Each number is 50 + 10 x the weight over the matrix's rms, rounded and kept within 0 to 99. Layers, rows and columns count from 0.

# q: layer 2 attention query, 768x768, rms 0.0351, rows 5-14,133-142,261-270,389-398,517-526,644-654, columns 384-479
# k: layer 2 attention key, 128x768, rms 0.0361, rows 4-14, columns 384-479
q644:52 48 63 26 43 41 58 41 42 21 38 61 52 35 57 55 53 52 50 64 53 33 56 59 41 58 42 52 44 46 50 44 43 60 53 58 56 55 34 35 39 53 36 51 40 52 42 50 65 60 53 56 41 55 67 42 39 45 47 53 52 66 46 59 48 63 65 46 35 64 55 54 46 43 43 28 50 35 69 52 43 41 40 61 49 42 48 53 50 50 50 58 46 32 42 76
k4:61 34 45 69 57 40 44 47 41 56 55 34 64 48 65 58 49 31 55 55 60 49 47 37 42 46 52 58 61 55 46 25 60 49 65 60 36 50 42 63 58 56 63 56 50 54 60 55 47 45 41 64 30 53 40 48 48 36 68 54 59 41 36 39 68 56 32 57 57 60 38 36 47 63 59 38 54 62 41 51 46 49 53 32 40 40 68 50 51 49 60 34 61 29 58 40
q5:61 46 39 39 51 40 59 40 53 46 53 33 47 53 51 51 50 47 47 52 52 58 43 40 61 72 67 57 53 61 66 54 58 57 50 35 46 50 41 59 42 50 54 54 36 54 51 36 51 43 66 47 43 54 49 45 64 43 53 38 46 34 46 60 48 60 65 57 63 66 57 35 56 49 54 51 52 52 49 44 57 58 54 47 49 44 46 51 51 44 57 53 63 37 57 45
q133:41 57 38 55 46 62 40 41 50 66 37 46 47 34 55 63 50 45 61 55 24 52 45 56 52 50 48 70 50 48 65 60 58 64 58 55 64 40 33 47 54 50 60 48 33 47 41 51 53 40 42 61 51 47 48 52 48 59 45 46 47 39 32 57 53 60 48 44 47 47 43 37 50 57 52 67 42 61 41 45 39 52 41 43 55 54 47 59 34 49 33 50 54 17 30 56
q261:45 47 49 36 49 56 50 56 39 43 43 52 49 47 51 58 58 55 57 62 39 43 36 68 56 67 54 38 52 44 57 65 58 64 53 36 60 38 47 52 43 40 38 49 58 56 52 47 48 52 49 55 49 53 47 65 54 44 42 43 51 34 38 53 51 54 45 47 41 58 49 41 52 56 49 32 51 61 34 50 62 32 56 32 50 63 52 60 58 56 65 66 39 41 45 34
q389:43 38 61 51 56 45 42 59 48 52 59 44 39 45 50 58 46 33 52 50 51 55 52 52 49 43 49 64 57 41 65 52 51 44 66 42 52 55 48 60 43 53 38 47 50 41 50 53 42 53 53 50 59 57 54 56 40 38 45 58 55 38 52 35 32 53 56 41 54 41 37 56 57 52 49 59 49 51 60 55 60 52 41 55 51 42 58 37 52 54 48 43 51 41 61 45
q517:42 49 67 31 52 62 51 58 58 48 45 65 49 42 55 51 52 38 54 36 34 66 50 56 38 38 66 57 41 61 48 46 62 45 61 40 49 61 53 70 43 46 41 66 43 54 35 51 54 40 56 49 54 47 56 56 44 50 71 41 49 43 45 39 50 65 50 48 61 46 36 43 60 45 55 40 31 60 59 54 59 49 56 56 59 45 26 45 39 45 35 60 51 36 57 57
q645:47 45 56 46 45 57 55 44 43 62 45 41 48 40 38 49 55 43 66 32 36 36 37 48 44 55 48 56 55 40 39 43 40 47 54 43 54 57 41 50 56 46 46 45 41 40 58 52 61 53 53 54 67 62 51 42 44 49 55 62 53 50 53 60 52 65 47 39 47 58 55 46 51 66 61 57 61 52 34 55 54 66 61 61 59 53 60 44 42 56 41 53 49 67 48 45
k5:62 54 56 49 45 56 55 49 51 45 52 62 54 43 52 44 41 56 56 45 55 59 47 42 49 52 35 44 54 48 33 47 46 36 56 51 58 59 60 36 63 42 46 48 55 43 39 47 41 52 41 47 56 70 43 44 51 72 44 35 38 53 65 48 49 62 58 50 36 61 52 32 38 58 41 46 57 43 67 48 56 41 48 66 69 65 27 40 47 47 51 51 48 65 31 33
q6:59 58 51 29 67 44 47 54 57 54 56 45 44 59 42 41 40 52 29 56 48 50 42 62 50 46 54 44 58 46 48 46 44 59 49 63 37 37 62 36 67 59 48 50 56 60 59 58 51 45 44 55 39 57 53 61 44 39 35 41 42 61 60 67 46 62 68 50 51 60 40 50 40 44 46 46 52 35 75 55 45 50 56 47 42 56 49 56 61 60 55 44 56 51 48 46
q134:39 59 51 28 37 67 38 54 34 49 38 46 44 37 57 37 58 69 55 41 47 37 56 31 49 69 57 47 54 49 56 41 67 66 31 45 60 28 49 61 53 49 45 52 36 58 45 63 60 46 50 45 47 60 40 43 49 64 26 52 54 46 76 51 53 33 71 61 52 68 55 48 55 57 39 44 45 41 42 61 45 38 57 51 68 48 36 57 48 57 48 61 46 60 41 59
q262:45 55 55 39 51 49 51 44 41 47 56 38 54 57 47 55 46 51 48 44 41 46 54 46 51 45 49 40 52 48 61 62 59 46 49 46 46 58 44 53 51 55 58 48 36 48 61 55 51 56 48 51 52 38 37 50 45 35 35 48 55 46 67 65 47 35 49 49 43 47 45 55 43 38 49 25 61 55 50 52 40 44 47 53 55 52 55 55 38 45 42 60 47 39 58 42
q390:49 42 37 49 66 53 50 60 51 56 55 47 53 55 51 42 41 78 50 43 53 49 39 47 38 51 57 59 74 53 71 50 43 53 52 42 30 49 45 46 41 46 52 45 61 75 51 49 39 43 49 61 63 57 41 43 49 52 49 35 46 48 36 54 46 43 49 46 56 61 58 48 32 61 56 50 45 65 61 44 44 45 59 52 47 69 38 41 37 51 39 47 62 58 38 55
q518:34 62 51 55 42 49 36 49 51 58 48 53 35 46 61 45 52 60 60 53 48 51 62 52 64 41 49 63 36 39 52 46 57 40 59 44 65 49 58 46 54 42 44 44 45 55 59 58 48 56 49 55 47 57 41 35 35 25 48 70 53 53 69 59 50 49 42 42 52 66 51 27 42 42 49 38 25 39 43 42 48 42 51 47 66 66 43 70 46 57 47 44 38 49 41 61
q646:44 46 58 50 38 68 46 55 31 62 39 42 57 45 55 57 44 60 42 50 34 44 19 39 41 35 60 37 35 50 58 47 58 52 45 41 61 40 73 49 58 38 49 51 49 45 43 54 56 57 35 55 58 49 46 40 64 40 77 32 54 48 47 53 42 56 51 52 43 40 48 63 40 60 59 47 40 45 44 26 56 46 42 35 50 37 50 70 61 38 41 51 49 47 40 60
k6:56 37 40 67 70 54 60 50 57 52 51 43 57 65 54 63 49 54 46 39 39 44 44 33 61 44 48 47 40 29 41 61 50 43 49 50 54 71 59 50 43 41 60 56 23 46 53 54 51 33 44 48 56 47 47 61 39 57 66 47 42 37 46 37 54 47 45 69 54 47 43 51 60 48 51 57 59 52 47 26 51 43 54 49 57 42 58 54 48 52 60 44 46 46 68 52
q7:64 59 39 44 48 39 53 55 46 30 46 71 61 42 43 52 40 58 44 38 55 54 59 47 46 36 58 54 74 64 63 45 68 55 41 41 34 51 29 58 65 76 55 40 51 67 43 41 45 41 53 60 41 55 57 62 50 23 44 53 46 63 51 62 49 58 48 74 30 54 55 47 53 51 60 71 37 46 51 43 54 49 38 34 46 50 50 47 52 42 46 44 61 56 55 52
q135:55 49 43 37 27 45 41 54 49 44 55 40 42 45 43 51 49 56 31 48 70 70 66 65 49 63 44 60 47 40 35 45 41 47 48 42 55 33 51 50 56 47 54 47 49 47 63 65 48 49 47 62 42 62 40 38 51 60 49 41 35 66 43 50 61 38 66 38 47 51 52 47 56 33 40 58 40 57 57 57 70 52 27 39 51 69 45 46 64 62 45 37 45 46 41 47
q263:51 60 44 39 55 44 63 50 49 42 40 42 47 55 31 59 57 38 49 57 49 41 53 50 58 42 47 57 61 52 57 57 56 65 56 55 43 35 47 39 63 57 49 48 52 51 51 48 62 51 50 60 64 59 47 47 55 27 50 57 53 65 41 34 51 58 48 53 43 56 51 60 49 57 47 66 44 45 41 60 53 62 45 55 64 46 50 38 64 75 56 77 70 42 54 53
q391:53 43 74 35 27 61 50 50 61 47 56 53 41 43 43 41 44 39 48 46 25 49 39 47 13 32 70 61 59 61 49 50 54 46 38 38 49 53 37 34 52 50 62 43 42 51 50 50 43 50 47 59 54 29 47 46 52 37 66 72 65 57 41 51 56 72 51 53 49 38 36 54 37 39 61 46 48 60 56 54 54 39 39 41 43 69 57 44 51 60 52 79 48 55 65 50
q519:34 53 44 58 38 45 38 42 48 47 48 63 59 44 43 49 54 53 67 47 62 38 51 50 36 58 64 35 39 55 43 33 37 57 49 47 43 36 73 46 72 39 62 42 50 59 49 52 27 49 42 66 46 39 46 50 73 33 53 57 58 44 43 49 51 57 46 55 52 54 62 40 45 38 57 60 55 44 59 53 30 36 31 34 67 53 53 65 58 48 58 39 53 55 68 63
q647:29 76 47 57 52 52 53 54 38 52 44 42 37 52 38 48 49 60 47 28 47 41 50 45 62 35 60 66 40 43 41 45 61 44 48 56 49 43 70 41 62 28 39 34 49 70 43 40 58 37 45 71 59 64 59 48 68 37 39 62 59 72 50 44 61 57 56 46 73 49 60 48 52 39 53 59 34 59 36 46 43 39 30 36 46 70 30 60 67 58 35 59 52 53 68 60
k7:47 41 51 43 56 59 48 48 42 55 45 39 52 41 57 40 60 53 47 56 54 37 54 44 65 52 52 59 48 47 58 46 75 38 62 53 44 42 29 50 46 47 47 65 47 56 58 42 39 56 64 56 24 48 44 71 51 48 62 46 40 47 34 55 38 49 46 66 60 47 49 57 33 53 52 48 49 46 53 43 51 47 50 50 57 34 50 40 49 39 45 57 42 32 46 49
q8:60 51 47 54 50 41 59 67 51 44 58 55 45 60 64 45 43 56 53 62 39 42 44 53 36 48 47 44 54 50 42 43 49 45 64 42 31 52 51 41 50 56 57 51 53 49 25 40 51 46 41 35 57 40 57 48 53 55 44 52 56 26 37 58 44 51 34 54 53 65 44 55 55 67 54 32 47 52 27 43 52 49 33 42 49 38 49 40 63 43 45 34 53 54 59 56
q136:39 54 39 43 54 50 41 59 55 35 57 65 50 71 65 41 40 57 52 48 41 37 46 37 49 16 35 59 35 37 70 49 42 48 41 56 46 51 70 52 48 44 43 39 52 38 61 51 46 64 52 54 53 47 54 59 53 48 56 30 41 63 57 59 46 57 40 46 51 43 35 51 54 61 53 60 31 43 54 53 69 56 46 54 59 45 51 44 32 46 73 61 32 55 51 62
q264:61 51 62 42 49 40 41 86 58 42 52 39 68 53 51 49 48 52 58 44 31 32 52 47 72 60 54 53 60 47 43 44 50 47 57 41 38 55 57 52 59 50 52 47 53 63 52 35 46 50 70 60 49 65 45 46 50 61 60 47 59 30 53 54 42 53 48 57 51 56 66 34 49 43 51 38 47 56 45 50 43 41 44 55 41 49 55 57 33 48 68 49 49 46 43 47
q392:57 34 45 56 43 35 57 70 44 44 41 37 70 51 68 41 56 53 53 29 58 30 55 51 42 48 57 50 40 29 56 49 54 49 56 61 50 40 40 65 49 47 59 56 49 66 39 34 32 42 36 55 56 38 48 58 59 44 53 40 41 54 50 43 47 52 49 54 45 70 45 52 45 44 69 27 65 56 69 52 36 44 44 61 41 48 60 56 41 46 50 44 54 60 57 70
q520:50 41 12 52 43 56 60 43 49 23 46 66 75 54 48 45 47 26 41 42 54 20 43 48 44 54 55 38 42 49 49 35 54 34 48 42 26 55 59 34 53 58 61 57 32 50 38 34 46 40 44 54 37 40 57 52 27 59 43 30 55 48 57 35 51 61 50 62 37 54 55 48 37 55 64 49 63 72 53 31 58 47 38 58 46 48 36 38 66 61 71 45 43 40 39 58
q648:80 48 66 42 65 51 53 57 47 66 35 71 51 60 50 43 57 45 45 54 59 53 48 49 59 50 50 56 54 64 58 37 75 31 49 47 34 52 46 51 49 36 43 47 43 45 40 36 52 46 56 47 43 55 60 53 52 57 58 44 65 49 62 67 48 49 64 57 51 44 46 71 31 57 61 41 54 58 50 38 42 41 57 67 36 60 35 46 63 56 61 47 48 57 51 34
k8:47 53 44 59 33 46 47 24 35 43 45 45 43 41 43 71 58 45 62 48 51 49 63 55 48 43 60 50 39 38 38 59 35 44 36 42 62 52 52 37 48 58 51 32 60 41 46 80 49 66 56 53 36 75 48 63 58 36 60 60 64 55 45 39 63 59 47 16 48 41 47 64 70 66 40 65 44 48 27 65 66 59 44 43 56 45 46 42 67 55 39 47 37 37 66 43
q9:55 45 41 57 37 49 65 53 30 39 58 49 50 43 45 48 41 41 66 44 58 32 44 62 49 58 48 33 47 58 67 56 54 45 45 39 49 59 55 47 48 52 54 44 39 43 37 39 53 53 43 42 50 68 55 63 59 61 37 50 57 42 44 34 44 60 67 68 48 60 53 55 60 60 59 56 59 44 50 41 58 35 45 54 40 47 40 61 40 47 49 51 33 41 37 50
q137:38 48 59 58 56 55 61 51 59 37 53 43 58 43 36 40 46 39 59 66 50 35 59 53 66 63 81 56 66 58 67 43 40 60 50 34 58 43 55 35 37 53 52 74 54 44 50 39 25 68 54 39 39 43 51 58 45 34 55 66 36 43 48 51 52 55 42 41 44 35 64 55 66 62 47 68 72 61 58 51 59 45 52 47 53 45 50 48 38 66 39 47 48 50 44 46
q265:57 45 50 38 50 59 43 56 53 67 53 39 45 58 42 58 52 45 37 48 58 44 49 56 51 54 38 50 38 58 65 38 49 48 73 50 47 55 46 47 51 43 45 44 48 59 61 56 56 45 38 60 51 53 62 62 42 50 51 44 69 53 52 60 56 55 58 42 59 63 43 42 52 40 40 42 48 67 68 47 56 50 46 45 50 47 30 55 45 51 57 54 40 43 51 40
q393:46 60 45 64 42 48 68 48 48 34 33 56 56 60 54 34 49 47 52 30 63 59 51 58 53 45 47 46 60 57 55 62 30 69 55 34 64 56 69 37 53 50 53 44 34 42 63 58 53 42 53 58 42 51 56 46 58 57 48 56 26 46 57 58 73 51 56 57 49 48 58 54 68 44 45 51 37 59 61 48 42 41 28 46 45 53 46 53 48 51 64 54 61 41 45 62
q521:63 53 18 56 31 51 44 53 57 35 48 41 54 46 59 49 31 67 56 42 48 37 46 60 56 53 34 54 44 55 50 39 43 63 56 24 43 42 45 49 37 59 52 48 59 50 67 44 38 34 50 46 41 43 65 60 71 41 42 56 62 58 51 65 68 54 39 47 50 57 45 70 34 54 56 35 51 65 52 43 51 58 33 55 50 29 48 34 45 34 45 38 56 58 46 47
q649:60 56 35 29 60 42 46 60 38 32 61 36 61 48 37 54 58 62 35 29 71 29 59 32 44 57 49 47 48 48 42 33 34 57 55 41 58 67 43 46 71 60 60 84 53 42 54 52 63 51 55 55 54 62 58 51 63 61 45 40 51 65 47 43 59 59 41 45 64 51 44 48 60 54 52 43 74 57 63 52 58 53 40 42 59 27 48 43 45 40 72 51 60 60 50 45
k9:43 35 45 41 46 43 50 42 44 70 48 53 51 48 62 60 51 56 64 53 47 49 53 40 30 52 58 39 42 30 53 54 56 43 37 59 56 52 48 40 46 44 52 44 30 47 43 49 67 43 34 47 55 58 37 36 29 58 62 47 60 51 32 51 57 51 54 40 46 50 48 45 56 60 59 41 60 41 36 56 35 52 51 36 55 49 55 55 49 51 42 62 38 45 48 48
q10:61 52 37 65 45 65 49 45 44 53 45 77 50 44 38 65 40 42 62 44 56 41 45 55 36 61 42 54 50 51 45 52 44 48 42 38 48 59 44 61 30 64 69 54 53 58 59 54 56 50 44 42 33 51 41 43 48 48 60 50 55 47 50 41 62 42 60 59 51 58 52 50 58 53 47 44 49 61 52 41 47 55 53 65 44 48 47 54 60 43 41 56 45 29 30 55
q138:70 59 65 60 52 47 49 57 58 62 42 33 34 34 53 54 59 68 64 42 55 43 41 44 64 55 64 52 48 51 58 52 62 52 68 73 42 69 45 49 49 55 47 49 51 46 52 63 55 22 39 56 42 42 42 42 52 42 56 74 56 44 54 64 65 56 49 48 43 53 52 50 48 39 54 67 42 40 48 57 45 59 46 43 42 62 40 51 38 23 44 60 56 51 48 65
q266:41 52 47 53 51 48 41 46 49 49 51 38 50 55 44 64 49 43 56 62 45 32 48 56 55 55 59 51 57 44 56 48 56 41 49 56 46 55 67 56 49 45 49 53 41 42 46 53 57 48 45 39 50 50 46 42 50 54 52 46 38 52 55 55 45 54 39 49 51 40 41 58 54 41 47 58 45 38 41 46 61 57 51 72 45 51 47 46 37 44 43 55 49 60 36 57
q394:53 53 32 59 67 73 60 67 58 43 54 42 38 47 63 63 49 67 45 47 60 45 55 80 68 40 44 49 55 58 42 38 45 57 38 48 55 43 50 58 53 53 62 51 47 51 59 54 48 34 43 43 60 48 40 50 55 60 43 38 56 43 82 58 44 59 38 57 52 58 50 34 33 59 48 54 45 43 47 51 46 36 54 48 46 67 46 52 58 48 50 50 56 42 49 42
q522:47 43 66 54 50 43 43 45 32 60 47 52 45 45 49 64 42 47 71 53 63 57 52 48 56 65 43 65 39 61 55 45 54 39 73 45 63 76 41 55 72 33 30 48 51 30 35 63 46 53 39 42 49 44 47 61 37 49 45 57 71 56 50 49 51 48 51 43 54 33 37 46 52 34 60 58 37 59 43 54 48 71 52 60 51 43 50 54 68 56 35 64 41 42 42 70
q650:36 53 76 53 40 44 44 54 66 56 66 55 46 55 32 47 57 39 50 43 64 40 54 40 54 42 56 56 59 49 53 55 55 72 41 55 46 70 39 54 37 34 61 62 37 40 57 66 29 51 46 48 56 33 64 42 35 35 44 55 62 51 44 48 66 55 50 39 57 48 51 58 58 47 40 49 49 40 46 43 58 56 48 55 48 50 52 52 39 65 60 59 54 54 66 53
k10:51 38 56 42 36 47 45 37 53 55 39 53 54 43 51 49 52 49 37 38 58 43 73 65 54 53 44 51 50 53 54 45 44 45 54 43 52 55 76 40 60 43 54 56 49 38 44 35 32 69 58 63 64 57 46 48 36 63 44 40 52 57 60 44 48 53 38 30 61 40 52 66 55 51 39 37 62 54 52 51 62 37 48 45 68 45 63 46 49 42 41 49 52 51 48 45
q11:49 64 47 47 45 36 48 30 57 35 61 30 53 44 61 54 36 63 48 62 56 55 60 46 32 55 27 44 54 41 50 36 56 41 47 51 42 50 53 48 55 53 39 46 80 43 63 59 31 33 39 48 48 56 43 38 67 56 51 44 53 62 45 51 46 61 35 40 51 43 65 36 59 58 55 55 46 62 68 65 60 52 33 62 40 42 43 56 32 55 39 55 45 62 70 34
q139:53 54 57 60 54 58 67 44 60 40 49 57 57 64 52 61 40 57 49 66 18 55 44 35 62 30 64 28 49 34 51 50 66 50 45 41 44 62 56 43 49 41 56 47 52 68 51 45 44 59 56 54 58 33 59 43 55 38 47 60 63 43 28 41 52 33 50 55 51 55 54 38 55 39 43 49 45 52 30 22 48 47 56 65 43 46 63 61 34 56 55 45 43 52 50 40
q267:47 51 47 63 41 45 42 47 48 51 51 56 60 41 32 49 54 38 51 48 42 39 49 63 60 44 43 54 39 55 41 37 46 45 33 50 46 58 59 43 48 48 60 57 62 51 51 47 48 64 43 46 54 37 47 65 54 40 49 45 46 52 44 49 48 44 47 49 53 48 53 37 52 54 51 49 46 50 44 48 62 53 51 54 60 53 50 54 41 58 64 44 57 50 53 48
q395:41 51 54 60 44 44 55 42 52 61 50 54 49 42 50 51 55 43 54 52 64 65 53 49 53 77 36 64 42 35 34 64 56 46 51 38 64 26 43 32 47 59 48 54 61 50 56 67 47 47 45 51 50 55 57 51 59 32 47 44 43 50 54 65 46 54 56 52 47 53 44 46 68 27 62 45 45 34 41 57 44 56 26 50 63 38 43 57 49 51 61 48 54 54 58 66
q523:46 69 57 45 31 49 47 44 54 41 54 28 43 68 42 34 54 33 68 52 52 52 42 60 53 56 52 57 65 70 74 55 74 42 29 47 41 30 43 53 65 50 59 41 52 62 66 45 47 57 48 41 59 32 57 63 45 35 58 57 58 63 71 57 58 32 52 39 72 47 56 45 68 46 46 48 40 49 49 60 43 56 38 44 49 59 57 51 48 49 27 40 67 57 56 39
q651:38 47 49 48 46 67 34 38 40 50 67 47 58 41 39 61 55 46 68 52 46 45 46 38 51 55 44 50 57 55 61 66 57 46 42 50 54 73 49 51 63 46 72 53 62 34 43 54 39 60 41 46 49 44 44 54 47 50 39 24 46 50 53 37 49 66 50 34 60 56 44 30 29 50 51 47 67 50 23 43 50 57 42 43 45 51 51 75 48 55 50 33 41 39 66 70
k11:61 32 64 51 61 47 44 59 52 62 46 42 42 54 45 48 55 43 61 42 69 48 34 78 56 57 50 39 31 66 36 45 42 45 45 52 52 63 39 44 40 46 49 48 32 56 45 55 67 54 56 45 57 48 46 48 44 50 48 58 50 50 54 61 61 53 54 41 54 38 52 46 46 31 44 57 51 55 59 56 51 38 73 47 59 51 51 45 52 39 63 47 43 57 40 51
q12:55 39 57 56 63 43 43 70 42 53 60 42 54 42 57 45 62 59 38 60 38 50 35 58 45 27 56 41 48 54 48 49 57 49 39 43 53 55 53 49 55 44 63 53 48 59 51 43 50 54 57 56 43 31 55 46 39 58 49 64 48 62 59 49 58 48 42 33 61 64 41 54 33 40 38 46 47 59 52 40 54 44 33 63 54 43 41 35 41 45 41 41 53 53 60 42
q140:46 57 43 56 60 50 44 57 27 36 57 64 59 55 54 52 51 63 62 58 48 47 45 60 57 41 40 55 48 42 45 41 70 50 42 50 54 63 53 60 40 55 54 45 56 59 56 50 44 47 48 47 51 53 46 60 50 60 42 55 37 67 49 30 41 65 44 30 44 49 49 50 59 50 30 58 58 58 30 54 50 63 64 43 62 57 47 52 42 45 43 48 53 48 42 42
q268:39 45 62 62 51 34 43 66 56 57 58 43 52 55 45 46 59 48 45 58 33 33 57 42 51 54 66 46 49 42 51 48 50 66 39 50 54 59 39 54 53 54 61 48 54 52 57 48 46 60 47 45 54 43 34 36 60 56 40 44 53 44 44 49 49 49 63 49 49 24 37 33 33 51 43 51 52 55 61 53 44 57 48 59 54 54 47 36 43 49 56 52 59 49 45 45
q396:64 57 80 50 54 50 47 46 37 47 39 39 50 54 60 49 50 56 45 52 66 70 64 47 50 49 35 60 42 39 36 64 55 54 37 47 66 71 57 63 50 57 58 51 55 51 48 42 51 39 28 41 59 38 55 47 57 51 40 46 34 73 63 43 46 40 53 56 48 69 49 41 64 41 47 33 40 46 53 33 32 53 59 56 74 45 40 42 52 48 56 51 66 44 52 55
q524:35 42 43 42 50 29 47 72 39 38 50 56 50 39 40 48 41 65 42 46 45 49 58 32 60 54 49 42 36 36 38 58 75 27 47 51 62 52 66 66 44 41 33 56 71 40 45 62 62 45 44 50 56 54 41 50 59 51 48 52 37 55 37 70 47 38 59 42 48 36 49 52 54 50 48 61 39 68 43 35 55 47 40 47 60 54 32 39 65 52 46 64 38 41 41 52
q652:39 48 65 43 32 34 41 53 65 72 48 45 30 77 60 48 35 54 53 48 34 75 33 48 58 50 37 59 47 47 45 54 59 59 69 32 48 40 42 70 49 50 51 82 55 55 49 20 59 53 49 65 74 55 48 47 65 53 54 33 61 47 48 44 66 72 58 50 56 55 57 22 41 31 52 46 40 61 50 80 47 34 43 57 53 42 31 58 36 60 47 72 56 46 47 45
k12:24 42 31 76 48 46 53 56 50 32 51 63 51 38 35 52 49 49 43 51 66 57 42 43 58 47 40 46 55 46 56 47 55 42 39 58 39 34 48 50 53 51 71 50 46 59 61 34 48 54 46 48 48 41 46 34 51 38 43 48 66 36 72 45 63 30 51 49 48 51 53 58 45 58 63 60 57 48 51 68 55 40 47 49 39 56 56 55 51 49 50 27 43 59 54 67
q13:68 49 45 69 70 61 65 46 43 51 38 59 56 38 63 41 33 53 43 42 31 49 32 39 50 53 51 58 59 53 39 42 60 60 27 56 58 49 40 51 68 56 47 45 76 54 47 41 46 50 53 30 50 42 40 41 62 47 38 55 45 48 62 42 65 44 47 47 57 61 55 46 44 51 55 73 43 37 34 45 31 41 43 55 55 40 40 46 48 62 59 58 47 59 51 63
q141:52 42 41 49 50 28 53 54 68 48 39 45 66 62 47 36 52 67 36 39 62 57 36 36 40 28 70 60 39 29 50 67 48 27 64 53 50 61 53 44 62 58 45 41 55 44 36 58 42 51 57 42 47 50 43 63 52 42 43 47 30 58 64 51 49 38 53 53 41 34 65 38 52 41 47 56 43 41 45 45 41 41 57 56 47 34 50 37 35 33 69 53 34 64 57 55
q269:50 28 50 54 54 44 60 55 62 54 36 53 46 43 48 59 42 50 41 57 48 41 40 42 70 62 57 63 32 47 46 50 52 53 58 53 49 42 52 62 30 37 46 56 58 55 49 40 65 47 43 52 51 38 37 52 39 49 53 34 71 53 51 55 62 47 73 55 48 48 65 38 47 56 54 39 56 53 58 44 53 46 31 58 40 54 44 49 31 41 62 59 44 51 48 62
q397:41 49 38 57 57 67 58 54 56 51 65 39 47 61 34 35 35 42 49 46 62 51 39 51 54 37 48 72 59 60 56 42 61 41 42 30 36 59 54 49 42 63 41 41 50 42 60 53 49 54 56 46 51 44 58 48 56 41 40 60 66 42 42 51 52 45 37 36 55 42 60 37 50 63 43 58 47 36 40 48 67 43 46 47 52 53 56 40 37 42 54 51 55 48 53 65
q525:36 41 54 64 57 40 64 52 58 47 41 20 21 69 30 59 49 66 54 46 66 81 48 65 48 47 58 57 51 48 38 55 70 56 65 54 50 57 46 65 48 47 53 49 58 51 32 50 28 72 57 40 45 44 37 39 55 61 64 47 55 40 67 50 61 37 51 57 56 51 51 56 55 37 44 47 29 58 57 56 63 43 52 45 45 27 48 63 43 44 48 57 78 41 76 34
q653:46 52 39 49 40 54 38 55 58 72 40 32 59 49 45 41 48 57 55 41 39 48 39 52 57 76 52 48 45 64 35 54 55 36 49 59 53 42 51 54 48 24 40 42 55 30 50 37 28 38 50 52 37 66 35 64 19 33 74 50 63 38 41 54 53 60 62 53 59 47 38 59 44 71 51 60 50 60 40 58 51 61 52 32 66 70 57 48 36 37 61 63 49 58 46 48
k13:50 45 25 54 54 28 51 37 56 41 50 65 45 49 61 47 60 44 65 48 63 48 61 50 45 58 63 41 54 53 40 40 40 58 36 51 66 62 46 58 40 55 60 65 47 53 63 52 67 67 31 42 48 40 47 55 48 47 44 31 50 52 54 53 49 42 58 60 52 60 37 61 50 50 51 45 41 44 34 53 54 48 46 51 37 51 51 62 63 54 52 39 56 48 59 29
q14:59 53 50 54 41 68 58 60 36 57 42 50 32 76 44 48 53 73 45 53 43 54 56 48 49 71 49 47 34 34 42 53 50 54 37 47 44 42 63 71 48 47 53 46 45 63 35 64 42 50 47 36 61 49 41 53 58 52 42 53 56 43 40 59 38 38 46 39 62 51 54 61 39 34 34 41 51 54 54 54 42 44 74 57 54 45 64 46 60 67 61 49 41 42 46 56
q142:51 46 45 63 37 77 50 61 54 52 37 52 52 45 61 51 56 45 56 57 59 44 70 44 50 30 62 33 40 62 52 45 53 41 61 51 46 51 65 53 58 41 47 50 49 43 54 51 57 51 52 49 44 45 53 49 40 45 53 49 50 52 39 75 65 60 58 44 46 50 53 54 45 51 45 51 35 51 33 46 43 48 65 42 53 34 53 53 50 39 47 54 62 51 34 57
q270:62 38 63 57 48 51 37 53 37 44 55 59 34 49 42 61 51 37 46 40 41 44 62 59 58 41 39 63 46 56 42 53 33 51 58 56 51 55 56 33 46 46 57 50 48 47 41 62 66 39 49 46 54 45 56 52 51 67 42 65 58 46 62 48 37 45 37 50 49 65 54 54 41 41 57 72 43 33 46 44 60 72 53 55 58 60 33 54 44 52 43 39 67 45 45 58
q398:70 57 59 40 54 60 55 47 38 53 51 50 58 43 51 47 55 45 36 43 51 58 53 62 45 48 53 54 47 56 49 47 70 38 57 50 51 48 48 52 46 49 53 46 50 60 46 29 62 47 60 63 48 39 71 37 38 46 49 38 68 47 51 45 35 70 64 52 66 54 39 24 52 39 38 36 29 57 60 50 39 50 69 46 47 54 48 37 53 35 47 29 50 40 51 54
q526:62 33 49 52 60 54 43 46 68 50 48 62 48 51 58 51 44 54 40 55 50 52 45 35 62 45 74 34 45 40 58 72 39 46 52 45 49 51 59 40 45 54 60 43 52 52 62 47 45 71 58 47 59 65 58 33 39 55 43 58 48 41 40 56 49 35 52 53 63 43 53 39 62 50 67 70 65 80 45 33 42 60 60 52 49 47 54 41 70 36 41 36 32 53 46 64
q654:68 55 64 39 66 30 58 47 64 47 48 58 43 33 60 64 57 62 62 54 80 57 66 47 41 52 41 51 40 52 49 43 68 30 45 52 61 56 48 60 35 55 53 52 50 41 51 40 64 55 35 40 39 51 26 62 62 49 34 48 49 23 81 36 42 45 61 41 54 63 50 34 45 32 41 44 35 51 58 50 48 27 44 59 53 51 50 45 55 62 47 56 66 59 36 58
k14:30 66 57 61 51 44 45 35 47 48 47 28 55 68 37 52 47 48 61 44 50 42 45 58 52 73 44 49 48 71 37 45 38 58 43 54 46 38 54 41 45 70 55 49 56 50 52 47 55 53 59 52 49 57 45 61 53 43 46 45 41 38 46 47 49 44 42 63 40 57 49 48 60 59 48 32 68 67 46 41 54 62 36 68 41 48 35 49 54 47 51 46 47 35 64 46